config.toml
qk_norm = false
attn_scale = 0.177
lr = 0.0055
beta2 = 0.95
weight_decay = 0.036
decay_shape = "linear"
train_tokens = 149600000
Each number is 200 + 30 x the weight over the matrix's rms, rounded and kept within 0 to 999. Layers, rows and columns count from 0.

# layer 5 attention query, 96x96, rms 0.157, rows 0-14, columns 0-47
209,157,205,214,175,225,232,213,180,211,190,222,204,231,230,218,205,195,232,151,233,143,179,215,227,162,205,236,206,199,320,148,200,227,137,174,189,184,203,224,206,134,212,169,182,245,210,213
214,131,181,200,232,198,247,223,208,162,231,218,166,190,225,202,220,210,201,223,195,172,229,221,219,195,190,206,226,179,195,175,206,143,222,237,177,217,228,202,219,190,182,230,196,176,203,191
148,223,194,151,165,248,211,221,226,167,206,234,190,208,207,185,206,194,177,201,164,219,219,172,260,199,166,235,188,213,226,139,196,218,178,227,141,200,154,237,235,205,214,192,186,170,184,238
225,155,205,175,194,249,199,201,189,194,200,196,177,127,233,194,147,172,159,208,237,212,197,229,229,271,195,178,187,179,136,241,154,150,219,283,174,193,266,181,194,188,196,182,199,157,181,187
211,169,240,210,170,216,222,199,187,191,200,230,208,192,206,190,197,188,191,172,146,198,203,180,225,198,202,231,243,201,226,210,169,200,233,182,175,162,210,235,185,257,218,197,230,183,208,156
191,258,214,223,199,199,193,205,189,196,208,204,208,235,200,228,204,234,234,167,202,174,224,157,223,179,219,229,208,182,220,152,192,221,213,174,203,210,143,243,222,258,217,197,188,238,196,213
256,196,184,235,232,195,198,242,169,166,188,172,198,148,193,196,219,193,213,217,214,223,258,201,230,222,216,182,165,151,200,147,209,176,243,225,172,271,183,193,220,256,191,215,191,239,159,195
224,201,225,203,288,221,203,237,150,166,214,179,242,220,167,191,220,180,221,197,183,143,196,209,191,193,243,206,205,216,183,202,208,159,199,161,207,221,181,175,188,244,232,251,197,252,231,191
183,239,222,154,222,137,235,235,131,178,197,216,184,212,238,168,139,207,243,265,180,215,249,168,170,197,190,238,198,172,209,195,212,148,187,195,135,201,167,168,183,235,145,158,219,194,201,240
179,185,209,179,170,149,158,191,215,223,227,246,183,124,192,217,215,141,258,160,210,189,234,241,172,169,161,220,231,168,253,200,203,253,262,192,199,231,228,180,148,153,166,145,220,148,159,164
150,239,164,182,189,145,175,219,216,204,213,166,197,207,233,242,199,190,193,158,186,205,151,186,202,207,273,219,210,207,204,157,277,221,139,194,192,215,227,204,178,180,192,141,187,256,168,174
220,213,173,213,233,186,200,233,224,223,207,239,233,213,187,251,144,199,200,241,172,265,212,142,177,181,207,180,213,234,262,199,251,212,264,239,207,164,119,171,158,219,241,251,218,256,212,187
231,164,251,226,172,212,215,257,209,225,218,160,177,229,174,191,218,220,195,251,218,120,185,246,212,261,202,188,185,229,195,157,201,257,257,169,206,202,185,172,156,236,228,164,267,192,211,209
154,198,171,223,179,221,125,257,160,203,204,232,187,185,199,231,215,149,249,142,172,177,178,217,190,167,161,208,201,263,152,235,218,212,143,181,215,169,202,161,159,186,250,180,157,254,218,208
205,156,164,174,217,191,168,226,186,188,188,193,212,162,230,209,151,212,192,151,209,153,204,202,238,224,220,191,218,230,192,218,202,222,207,137,127,195,164,204,190,126,216,270,174,140,229,220
# layer 5 attention key, 96x96, rms 0.172, rows 0-13, columns 0-47
192,209,175,187,254,203,217,205,223,175,203,190,242,185,173,169,193,224,212,171,191,193,225,200,206,217,188,192,188,191,200,187,212,217,193,194,211,207,177,130,233,247,200,187,192,194,208,208
191,235,219,152,146,215,203,167,209,269,182,227,201,172,226,200,199,213,165,193,160,175,195,146,213,202,252,200,200,236,183,210,174,176,223,208,204,172,218,213,222,237,200,207,269,206,226,200
221,241,215,225,163,232,256,211,149,252,237,159,230,236,198,203,175,201,200,232,189,234,244,182,168,216,199,258,253,159,201,209,203,180,196,232,168,219,211,258,177,203,218,188,198,234,227,189
225,194,175,187,211,212,168,202,228,194,185,187,180,168,200,175,234,205,210,198,173,162,194,201,197,200,232,190,234,232,219,177,194,205,247,183,207,210,221,199,228,230,217,202,183,217,202,217
145,224,186,198,189,183,184,176,255,224,206,234,237,178,278,208,194,162,238,234,114,162,167,190,184,168,166,224,197,219,236,189,226,262,220,227,212,191,218,227,241,199,146,214,215,217,250,218
221,172,225,262,244,149,173,176,217,225,237,208,164,161,222,201,195,235,175,211,172,160,223,193,204,188,186,216,274,167,205,184,166,220,123,227,176,218,143,253,183,202,248,216,144,156,187,216
186,240,220,146,177,208,189,308,186,258,248,241,218,243,180,210,196,237,192,183,184,155,268,232,163,98,194,225,213,215,242,210,184,242,151,201,162,233,155,189,216,232,247,188,195,233,199,203
187,243,177,187,201,160,173,223,278,175,212,228,189,182,194,191,227,154,189,198,182,194,143,158,204,179,157,172,201,229,216,157,178,209,129,204,224,171,110,227,195,218,213,152,230,148,173,154
171,216,187,206,203,204,198,186,215,196,198,222,208,182,145,206,122,210,154,175,275,254,207,174,188,141,214,223,241,149,225,214,217,233,158,190,177,253,190,171,213,189,185,228,216,184,169,208
154,138,186,173,233,110,200,232,151,228,164,229,148,208,165,186,202,198,250,215,191,233,241,178,185,169,244,234,160,192,191,207,207,218,172,173,240,156,177,170,217,190,184,191,205,229,206,240
165,142,180,202,220,183,215,207,195,223,252,219,233,172,247,171,192,189,253,199,167,210,178,200,257,214,182,163,283,180,203,221,208,205,178,186,157,211,217,190,181,172,227,194,199,212,220,192
184,178,179,267,169,165,211,139,200,217,210,211,205,258,230,178,193,159,196,241,217,141,170,241,172,143,219,223,170,145,242,199,186,155,228,193,173,215,189,202,223,181,241,157,229,153,194,199
203,184,199,193,190,184,190,218,201,189,200,176,180,204,183,267,248,183,210,225,210,252,175,162,196,181,234,180,222,187,216,197,180,215,250,252,254,158,170,238,218,197,161,228,219,183,223,149
217,220,170,192,220,203,181,217,251,224,182,182,179,177,169,210,170,211,211,253,200,99,175,220,220,200,208,216,276,226,235,146,223,200,262,216,246,178,269,141,248,180,177,227,234,201,245,255